From a checkpoint of a small transformer trained on Wikipedia.
Size: 13 layers, 3.4M parameters.
Each number is 500 + 25 x the weight over its row's rms, rounded and kept within 0 to 999. Layers, rows and columns count from 0. Numbers have three digits each. The size before them is the row's rms in percent of the matrix's.

# down: layer 3 MLP down (transposed), 512x160, rms 0.203, rows 450-511, columns 80-159
# up: layer 3 MLP up, 512x160, rms 0.235, rows 451-511, columns 80-159
down450 102:529493498515472539465459478477463495494508432521509502539534537486461475512530495461498480517517479531510525515516520489516545526540522517496521480487495493535463483459499519476546496490486498485518501539489496534482456494472514536513477509
up451 112:514482510524521514510519495499535463513496517512480527526513466452514508512489511487470491457523489484462547487511527470443510506474485487488484479502494428455488543451502464526522514529499510470472478514515540489488507506511496505540552478
down451 114:501541470466533523486462514541506461523508502490477489517525462502514461484461473485482472487539491497478570513531517468466482515493498498504520491476483492514506517451511426526512526485513514498475494493500501526513552524524486512503514490
up452 093:496526511505462456495491459558529535541500475516497484520523490522532529448493496537451505496453516507511518490508568510523456512531509529460525489513478500462531520556500505517494515508484497502532478457498474524481486531514505532501490534
down452 095:510488480533527497474528516486497509469556484516509502516545535522473478507507516479491547476552456498520492491523520520503504516496506474487524512509535489506488524471518497512470541473486447509483517499511469530484500488547501527479473513
up453 097:481516471509522536513513503541501473465509515521474537504499497540536469480503516508485487524474498464516507501514496517542495497488484489506523504520517521510538491486564521537487453493477476530485546494509542501540496501493466514516472482
down453 100:556464522500475496479535495482508514531522519513464479519486519514521499522516524461470507505502501523542485491468514508484500456475470478469527524477518476511486516495483515477510519470502450495525513525520482512499535504468499494480502562
up454 104:504458497507559534531518525524494526531530468508491491486482457472507538526509498485517508489476489534526520500494466480498528528462490479508494525499485507500510516509480484506481485472468520466499418532514506541521519498493556523494447495
down454 094:484531482497464479488533461500523487477503493462512522475470472524496492517483491520491461505506514460488471500447502481511527517525483499437494520523535477455464512520517525470500483511487451509507515512513488476483461507500504476500487531
up455 087:464463505526529459560501468512497493484503521502557485486510532458498455465470514519547531486487521478520505500510496510543484500539526500468473521507500497488523449492524472507505474566495509476481529493502533514479520454485489513482491529
down455 084:475510494554518505509525482473505501508508546522509521513509547477508485485544472503525546489482505472482543516497525526518480519567511510494533493521530513489515508497508478531547508498550546513509519526484481498501511507562476534487502502
up456 101:553460491485499461473524511538509505502465523510515482510498483499481520530501534480511484480524500512513514530511498538549505549494516474500505481518509507437492516543495557460503495476464487516508526527518547466511489463516492473467511488
down456 098:577523487512525477519468499494519504474523450522497509491497482490447521509506470442484516503501505488459492512529505501507486532556454517540536488468543553500487536459500527480500515508508513441556540482490519517497455454507479527471480510
up457 109:510523487477514507487527489514503464517489490513527522515502497503490512458550526554489520463473498515446506527484480487483483476491531494508449543516493491513536480508486516439506513458486516514504494508501516482489456530469502530530548454
down457 105:560504512455532454484528499524514477447491497521528508560514488504497528490516521491482506492457498496468510501493472493500516527475527482503489523516509464559488477495513460428515534511516516494497484517492471468492459543507481497540478466
up458 121:564496515526484464469490510490465519456496533529457465525490499459498479559445523486519525499532523493508483493503484487510556499474461510506507530488531488505523500498512509470514493515478479568508446495481508479527521519482554482497489506
down458 132:534478478519446480480526514495500489499500576523544492534525498516493483515448529517530510476515531514508538501483467469507429542487509528496497521502461499515497526521482529492522489528505470512475459523491548469525468514467476473541512532
up459 104:492482513515519508490514527501514513444492451457538526514514496459533491517515481510438443553492523516483542509519534524482513484478461498506513467510509511518491503512531498473570489509522510503493531501514474503491473502495495512506475496
down459 102:533463537491495515518513509462529490516519540474504515512425513483539509501514516489542523487520457485475492481488474502477478503533468494488541447460483498465517467492523500549481478519511540538497492509494478549519463471485508520519470510
up460 101:516470511525509501470521531487462485477532519515497495486475507480474530561471525507534483496492467521537499503516515495465496503481527493510524507482476466477497545526491435459531477490511493516483452479484498501534495456485513532444483514
down460 103:527466506506483558438538512483492467488468487523470498538533509532431471496495466469495481446507521514541527511515501516478494517506506514530505520507511521498524525510477500461525484519478497466464558481504567476451507500480536494528526510
up461 112:503491456552448496567511486507535513474556495515495462537516461495488475505519537506495545490493536502476527502487492513524496492504573492511481515469522502476530515495526478492508497455516533503533497513510501498527476477514536519460517504
down461 127:480518508498435535538495493505511488518449500443507504512456516490488512468489474515505490514490507489505499487486465493503461509467481497471522460566480473500505492457487516532518502460478509492456523526515538523501452489465538497560503496
up462 104:491495448540541494524493484499511484491499467500496500509438558464503496491463480482481478554469528514484495499485472528480505484492505511483549513511518478525486510454491502521467481454451547506515540496504506482556486486521487486465477518
down462 114:469496521522439569491482467506476508505517491478501491532487462470538493509518549517498553491512496520530481492539513464449483516480497524518503491467503501463555499531485517494540451476490460514511473502476495519495513491484518478483531494
up463 098:506525507461457502519533507572546522535453506516494529514503533461470502499493513493510550459479455511496517476468496490478508478553467502506524523499497459479528510487480494463478535491471481465485476510480518469514480472523498527500513528
down463 102:517467525489523491524464494542554515516507476519531496489477511482488467499518531444510508525509475506459534472536468534495485473508487497516506497524477510524486534515509494478484449486496476491433469524485531500514458496529468497508462491
up464 108:453452510549525492480487490517518478495493472499496565519489503545458501501535485533527531504499530522522492492470454469479508510455480485505537504481453483457502527450503535527500500506523440510502524525500524547487520522512503512513508465
down464 118:519470497505550512510487536510505482505518501485481550533499495516507535499547509506499516505512474503450484501449510464518483508500529448532514498495477446482522487521515504502499493509521453499513480483492518498504497506509557523506533456
up465 106:499451537506544512464475496482558506498524515510494492522530535497487460565505499529513496514505506533482529507513471519462484530468482501511476519491516466480482508462480512505491441492513484513479502517504523535491513553533452492492499518
down465 104:550508468501465489538508533519478472526479522453506515476561517466506501521513472505524468504490457544489478532481501481532477475492481501515519457499510504533492465501446522489473494502498534512508509540541492468501541507518465518496499480
up466 071:486515529538500534512478486475551487487507504520510525536495485528474489500491488452480519531496474460517521509524519469486502498493490463509517445517564479462502483471531509468488509514551522560485527492484527475518509506449477483470520535
down466 072:505507508528554507545469544492523478496508470542479539508503517530480458475527521496502506500482499465521505503504499521539496515481517503482496474495507431510485476491500508480469555504513551510502498505556464484512524484496498480487485546
up467 092:506502523507498489502510548474498509523464507497486527510508466463552490524474510498483464509497513548513455502542480501505512462487496491483502544513499456553542485469495514468451495508499559533540512487555500504512465478488529474520499491
down467 087:516458490504459521496473497465461471501494466523501510495506468506509519520531479541496487525511485488535493475519476486535499455507468519495497544516487443509495502459452485466473477514477522515520500495482514494528517484492465486475505455
up468 098:483466501508489495498496507515542521518451510480550506501484538471481544489497520505472519522492505510512557453523520533512497468470543504494469499510499497523511480466541500495506467511523529499475515492535513475528522497511467464450491498
down468 099:513500529507526488485498468486518491499485496504486510499485506483491487483484528495504503503492482472490509528502491476478537502484561477469536482532501554479537490527537460505513514461489530457531457499541486494525505475506479540456488511
up469 100:437523512525478444496497487509492481477450513499497473494512511527492495542516512501479499532504551489458474529498479479507476454538513483522478491484504525463515526528472473533525486564498478495495551502499525498479480486509497458504548482
down469 105:464537522488526533504496484553504484474525509484544481500510444522508545522542502507490432456534489509508473514487467489456476490523473515502496519536499477450510492480512522503519511515459517510449535464501529526502499490483550515499491504
up470 123:491541479482472491507515512504541485489471514464443510538507507483537492493454527487454477506463497495492481494468516476519462521518514509496516500475523462454498500495508471461512503476464535539489501527504487474477478488516461516544497507
down470 114:460456531472517481537489521540493514456502501498552480486516469511471509472513486537505501506498541505500534478514490506477494494495553502488465488498462517560516506487519530506497489478501521487505550458501479539510486478526520520506527533
up471 073:505489494462532522489522478471528482475552464474548499534514465488495504511523526486492519504479468537556520468500479465539486459501503471484487512511459507493486450518477541515493524524506524499476562477518510511537494474478486538497493536
down471 064:549542495469492500497467510498559503472510461468536498553468491488491519473524519483514498540497499442469518466497483486518521490518499473489525535509511502540512476507461528507498504508526535489509506476520478486533534546493538517496489498
up472 107:480521490520547505534510499510477504493479519507490505546485523528523503479482476443500464511510476499494516506466489501489459468486522497503484457529524540495519500476486468496535534487484464515503523534509494453481502529502440509527468501
down472 104:506476507507509529528514505494463464528474511536456485510547461452522510501520481503495491444476468518511517494546490510461505489480539502544506543515520492508491505462515486514519553516470459493473486512471454495511481517511513519503470481
up473 111:495501467517507490509539507524495485481501498494529510485491508517492447519526524511527563484486535521513481514509494543491511483445486497481501502522468529473486548509477451464492500469522481515492494524494535481557471503547522511494532481
down473 112:509560478499472501518545508520514470504540502473499507515505519529500508534528541479532504537486557538471529486524468558532495532504466491486497507503475518492458504511489449478507496513512507492505498478481484500504479508546461517525518472
up474 101:486450532442467508528510489482497518479507506486532532502458491479510493533523529519489501468492511489510502506488477519517478507516471528493496468477500495504521535522505519501520499462472522467525514511516511495550525490495497472517508508
down474 100:461518431479516440461514503545516512500484491527463472510492499473520464499525509470546495486474509485474501511531488495527465477508478457486490469492462490473474520505470534490492462485496527529505495526497525506502454528496482517521508471
up475 093:492517446473432523512496459526498461482502494506490514506524457496544521483504535458575470494496500502516479462490508479483523504505478479533515502465531493464520521479516487491487479471545451466468485498521486505517514485526512471489474463
down475 084:465482537509524481517468528479519463518523546480519530486539481505516502509541491539533508538501477505531513510520501521508495502525500525491524519504519508508468502501536460499479517516537506517543533474493463513489481481487514505507485518
up476 096:545508461505456509482475523524529509483497503484466492501535487502469494549540474524492516544532526504477480486494479496485526486473490486515504530460535511454500493502514466524524498529541492518483501478477505496509489539490498564533461470
down476 085:433461500490496518503515496485491521486521505485551526546487527499547512480452517469510494499476505502506501457512520520492526498494513526472469489488469486534531497484498493450530494491498533473539477506523462476480506469519522472476471528
up477 107:480528466525523492490537523521465504486506550492527542525473480494498473457503480522516500477450526547495529519502484489502477516507473541498500481533510519529493509496534470500469473492452486542547468518539530507513525508488521475519515467
down477 112:528532508492500470551541482534468499514481556519489463495477452490535502485495459536518494516429496517475562506480502484465510494507515492494523449488474525466489496488500479475496484486502475538526471538506498498499512490499539478471458519
up478 092:538525502505511548490476521522476495508494507480509492478516468524509530496503497469485498511531453536486514517514483462478502500501506527508529486535515492498427515510457433511441504490506487486493504478512515471474491530489453554496494489
down478 085:517518537466492532490518482538553511418490485526554476531567505527467503510457470488517522469544481519505500477528525513452487530520526479468530534481526484483508521523451547524486500509493529498484467444485478531544522503493512519491501533
up479 105:514458512516501487444482471439505534495456447527481477477477543505515510504521525509510517490482497486510513496487507471472529503459494487491478549523491507497494525476519477447512471525427498514482489541466502498524483501486492470495463514
down479 110:543568491533524513510506534481519470506508529465474480530515512466529487497483500475520491493524474490506533496513519509505471508486519462531513523493484522514495522511498494482503468496493517478504497510495503519487496471473496498524460528
up480 110:449488440537508506500507516501499528513521497542498497529465509471462505509481502523475490509482559498506481507505503471501486560506531456515482485505493449505534502487484497507499506491517469515529487480504518466477477489457518481546494502
down480 116:557494469554512497539469503510477455505511469507517484476496520487523491497500525486513523486476517484500516512489550478522506492533556534524492524502494540500505477508511536543490515502486511475482478479474516510513541509505523508480502489
up481 086:477482512470463529486522518476522500521469488458504500449463474539515475516517501530544509492423529528456503491470510503506527517438500497479529480477493484483551496463500509465488483454531470500509493477511493476525477521491480497456506515
down481 086:470542550491478489523478470517508488488490559544472507489506488485476464476502468499489485489536499480518519484498500508525527520496472519481492482514504542527492461513446547496503484520467502507485528488486513489510488478524528560484477560
up482 089:475468512510512499493548543474519529487489484509546494524498502459482473543442512458551478499461478485520512481494490503530492519488491492506457498516495498468521508487512499471500541517520510522496488557495583523503507488520486533499481500
down482 096:475479506498477497507531525450558536503505473500490464513515494502501496476505522496497491484458504514524433454503516527504511481500520511499501483510466504499493471461517506492467507481522450483568507523474537514492521509518479471485508479
up483 093:510520487467493476440498460525467502513520451527494504531497498532441477494560494540493531547509472446516550525496486497467521481516526538472495518482490499521488494520558514522522510485511481519511524483473525506515508517493497512464480520
down483 090:496475485490517487477523501498419530466510530492487499508501512531506488516553507505501499502522496494515489521528499523542473504547518488526531509540521483543485545507439542511521455481493521508514495522527562477480528478503490461440481467
up484 101:484465483535525535509471542502494484483484513481463538470488476475469506470470489496530494475491497565494519527488521547478521515449509480511465501486526489506493510531501501454488492502501496547494495504472532486491459470485542509490498480
down484 097:504459516494548511484503522496453469515501478463492515518492491455501552469500454506491509471479493469490493513502494534514609513515511476509522506504517540523525502524524468504527512516523504504521483507520468493474492514543575525476479499
up485 125:499487499528506528504549495570480526476562496476522549489534489499514502515503460478449493517508472465499480520483477484526488472484525470520516502489450513513548503455515475447499456468508497467475484491501506528501536517497506509472453476
down485 139:510460524503492495512507483526463507510505501502518484485517526555486468487511506505489499497491456528512479482495571521539498463480492464515528508509479487467528475519528462515501478510507507514445492488473494553478545483473537474472460493
up486 084:483511487478525491510474496478526539466511517512486544468513490512507502496519531543532475490524536475486509503513521512502430449492487506540453523496522536493489528470485511490484524533503507468485509552476544552514489504528511479478501480
down486 081:498536511480484533535494516543513501470555517483497471471550542513496507484501515492505483497533508499519529489502532482509469444501521516524503527472549495484502527463516509475522475489504528449495535554495529537479523497534490556490539519
up487 099:483470455477529474516529514503425493518543490474467546514495508502530457510495517554520505470511536509535500499465495534510464497488523541468475505527525513497535500494494491516480495519514513488526478466545493517490513508453453491477467490
down487 099:466489479478525536538512510491487478523510527480489537472510468523519452461454507476491518490452523475551486504492494529524452495535525516485532534521516504483515513495483437459485523498505519441522475467518497502471495521495469478528480464
up488 117:518496520553498487478535509504517502443514494512474511524541517508501523551500486477479497527480501513465489490525546556500529511480494492471476456482528494495520480493492465480531513485553458448523481517504513491492545496477473543495501515
down488 135:507480493539476510542501513518517461475495501492470459495493497540480567521523537510484509504492519469477498512493517570463452517467517474484483516493477526509514483511524483507489535497526527487487532512560538499538508480480461510518505510
up489 113:484503510462518533494516487462490522557512470511487482519500473521450485448529509497518455524510500454493475500458531472505526493511522471509489454492455493530539463548489497523481519484505536504509540529482548515495505486509525465506515483
down489 119:476514502488520538478513504468493490505532494519441485517522496520468481459537514488479486508485509496491524520501492515534473485538519478503517447473496507555496501528517497536476498511477540511565510481456520504477500482487493499517462500
up490 096:487497495538564496506520469498497467525472524549450533492510504468474569484514486519482528475548464538464546523528473506482473520530519486468483504466545494464498525489491452465509532473484520505530484547498520470499471468499497499484501433
down490 100:511501500511515522505501477517509488508476481501492538525498519488541473481512480516522489499528486512490532525468535480486541507504536495417520475466541519543482498451502500517513519480459528518496486516507456506540485467546499484537497565
up491 100:488495522462489507525519556525507502487530504527526504489537478477489473501483436501493508552503500501503522508512451477521489492499477488506447478546490512546462504524471500501470556511521502536453522481496507470471475510478488527464480490
down491 109:440442509509529470487534504501537495514500476498476538488535464476524461502454501460509494493517494498492504544518471466489541501473471526493492461491512524453518482532517480463495476525510486497455480504446472493475492528509525518470489524
up492 109:526483517491478487493471495503450514519498462494475533464541500549501470527484515549503464519471526534495437496471493476483492451530485475521486528480451496507510489463479511506516491530519506506543498490520473456480490506504507491511502476
down492 111:545490524502476515526474489526457483495505436497478489444532496516481480514487521477477478503509519522490493483491526486476481480517482477526494514505466502546524505472488483482491454517487490509580496489484497492465456491530510485480463466
up493 079:497442471543531522516512446482515482481502517519490507460549536504470509482485531496502511495449536437526472516524427517520502523487508552478470490525508481526540506517464512504490497473484486535503509504501506501471518481474470498448500559
down493 070:474474501496475474517509505494520510492496528498496538482514557469479465459499508472502521490496496485493496517490477486508506494501478513469526474508490504479485441479464503476512500506524486512464486447494469509518470465508464502493501485
up494 100:501490499477516529436480504468513530507465472510510483499519476448527462454476487501529529485499478513471522488512447469555488495486484507513534488549512507509557488525487505515512481472483513528512532464547487508528510500495472511490532484
down494 099:504500494533566468474464494488508500555538505527516552507501460488512459446539450482483494523523512512492493488470482485559464549483514531457473500503498494497476508484462484503517469522444499489475464531478523448503517472505487470511495540
up495 079:536498501540541555495524522476519519520467495489466486514493533493511539481502568492507513486490507498481490498511500466491534466483491544510479443522494470536538503466490537512492534470488502522543493490499507517542510546508457494528528519
down495 077:524490532513586529473497494484560532484488497495502510471508531492535536507552565527495537515500527505521510527463476481511510502452464503485464495500477509549527477473506530493467523474496505522517514516494497518530480504481486490471514513
up496 091:492486486488463485493498484467533529515542523445502530499524528501502505502523515554452541467524536477497529481487484488530519475509548531505536484496503517481532514474502490472470481540462534507513505450533525516506522487460495482472470502
down496 085:522528513485504514500526509499488436490475519505465469488502514491532497524485516488495486551477497513535470503493532490488431486474525455483512464525475505491491505522489511525468531489543548501484483546505519497487453500540496492516546446
up497 099:510503487457491488481443478509554543486512491539510468551525468466507497491493506522482530496490496470466481482507519515493478512519496500504487475522496510524526513509540476528504471546530525538496489506522528487512514458521472452492495557
down497 098:518539529495474483495510488502508526483524509504500533481470448446509525549510511525455494455480486483478516495534483523538495515519501497511453497506485501517434495545515467518520521556504511532474497485530539497513504474471501508508491518
up498 094:433524511523502519556504512525473532512507496526483540548522472504500478480532482509446468499493537531522475519494515504525459519501499508515521476528518443459510499512473522513497449459475480498510562492466535484481507532518507541495481515
down498 099:496443534484511494544504517535507467524559509527519499508495476493526497554519514536461461485519513493475506509513481507484496512496450524505522475508477497492487481511509481540498516481496477540514495509480500488469546509478554519501495501
up499 108:500464503505496519513464505504465484459517483484481475523472442538511466501567534502527542487483484529550481504525489479496498493512527507465471512449511528505505489490486549531491547479500489478477437500496503531489487514498472519481509544
down499 106:524492480434477493480494453524509472521483516500525483511516489501495518501455471508529507534496498480521502519469510488476517519475514493496528502520483519462503511488495523486511509513515522484594470521469507488528497524526506504486498503
up500 110:518513516523484474500512492478494512515484453477493478522517557486490515472466507472513549501524513496457506486526494476509542494517546479530508490500514526484547547544509480484510482483513466528474533506519485474535536508519502477482505513
down500 117:523523513506486446512523544491468469494497480523485472452490523477478488463502477523494513480480517490474496458541486498510477455517482490537435480518522480473488491521519493497496485499492520489493495504535545470515511488478541517533520509
up501 097:535492483533514506514515536458477496494484469469505498540484517522491474519512547499545531485489490473516513528481490465534499509465523514552480523539511494500530486511526511499510503512511513494463480523472510485507573500505508524484464520
down501 098:535544522484488508504483513486457514494505464495487477543531549473510479519487526520539523512538512501465548501462502511491494541579534509514518479525480504503495523507519527490471485493506470503535500490480464508495520491511526504560510515
up502 086:512503498521484526548483486555495452536503498541459495493467491494537486525517502513439495532498510497462534503439531508478527508520494517524503506470498499503521497484536538536531494482507511481511491528530511492489437473501501463505485487
down502 074:524517510515514476553512516536510479487460529509500476512489508520490495537518483493439501528511526480503494513484499484473510500514479495534493519472500512532555452519462514521494503473471537512493511502531499475487454439538538468522503493
up503 105:480501486519500519494467479495491504522474490461472493508494509535493509502498563564527532484429487501499473496462509496515550535502506450521479524530484472505496494467541508524461490490503491504497537440528539528535496495518491519555507509
down503 103:508521476510438509484527475476518492445504515514501523537479527495496487520500538502520472513498523503505502496533527513491454519503507494519503487485529516481506478521491515482513504473419486528494475490536463481517465471500525460470513489
up504 117:475509513577517524463471529510522496541496515513503485509486490467507482450528517499476502481512488545498493461477491521471519495476538499477522477555489520524514478464463483501509515482437523442482516498524527519491509511485497555500555528
down504 114:499473465451523475506476514491510540489506463534542533513449459485473539507485437486468500519500487496459500503521463528477503519560506490529508526534519516504492474457518551521543468505486515479507525484487479513502482516490477513553513487
up505 081:539496501483492499478484494533505513485479474491457527521515533469533494454500489512452503535472501552502517509466510519443505474504462464495497488493495490486496496537485499457524456447509512524505524541534551444509528518477484520500473481
down505 077:498522481527531468493492482509525490532438519466485454537491521521520503511505495494482465545507533538540484491488528511510514471515511502474518499461495482495547480451532499503558492504444490548470497524494560445502485541518447517528494474
up506 111:507535468482474522489452502561482509491515502536454524476502471528489484529492524519496504493491468489527510489516535518498460515520499511491502440450499497497517530499535482506534483510483517499494520544523505468484514431522487492522515484
down506 104:525488473538455508505493488508503510505478474519460513507546464526497474507465485468550489503494546499524491498539492486502494506479500526481492526439476515464503504554518483500470486523486519543537481516510484491464555478537497508533494490
up507 126:479518509513438511511523525509514517523562497497508469543518511516517511492476464509552507508475477485524548516504485489499493491479539514444467513489490474506512502499498499489540541547485482519482543463540494504524469463503551477508474490
down507 125:487537492514470528489511524477513477520539498449503467537502512503526515493452508459514491540469448483465495513477514440471466501460518490462484506511512488480463519497496449504501535521510471469535521467505461510503493454478510483458464475
up508 080:494515495441531517537486502560509487524511523461514475501483489495513514539520489472511471479485473461486508471525484517500501519474503461491481494510521465486570567460465499477505488500508481513549476430511502497520502514472473533512527496
down508 081:488533460506497490553536500503550506497543486480467525480477507508490553480530542529526521469499558508513532500484513480496509487528523475463496489529499510489522491541528516511430462545527477532454523505485490468472537474524481497515508508
up509 102:475471449523521497509499547503476522498492433470489491506518456537508500504545495510482497460506520481535510506494524499517535514496523506493477534440521499510503441515505521519547501525528490458486504509472554532486534490493503490500526489
down509 103:475454479511506497507468528520500485508478451493489511530540452559515463522514491548490488478482542472461497481470508463501480556504499512469475506496492494520486458482448503483537476511521515504458473514474475481518499534474495514453486500
up510 120:501476510476492492572518507499505474533458497504485528490524498508474505492499480548559543469505446489464496539522509528522456481475485524467462504500451487487502498517521498506517537480477528526491520526520498474542523491511456491497496471
down510 114:551462500527460517535501511500484476526505460461477506496556468531478510505453485458522550465518501491453519470531540477553488509505498501518508502496471449482516490530528530515479504478515539522522510529476485475541485504509425496479501525
up511 094:447504494514511532497481505524471494523500499494474501521485485482492469536466538506508510488498509472476509475503470530478533497467514524501477482499464524537500544440529496526509534462491508522489477505481530536506475489496535496495514467
down511 098:484442501467491517503474479465526512536520514512541467510533508516474532471524445533526483514555513482511502506513489530508457480486476483505508527541532508450481507505482519454463485469498514500507515453571523466518520477463492493490492515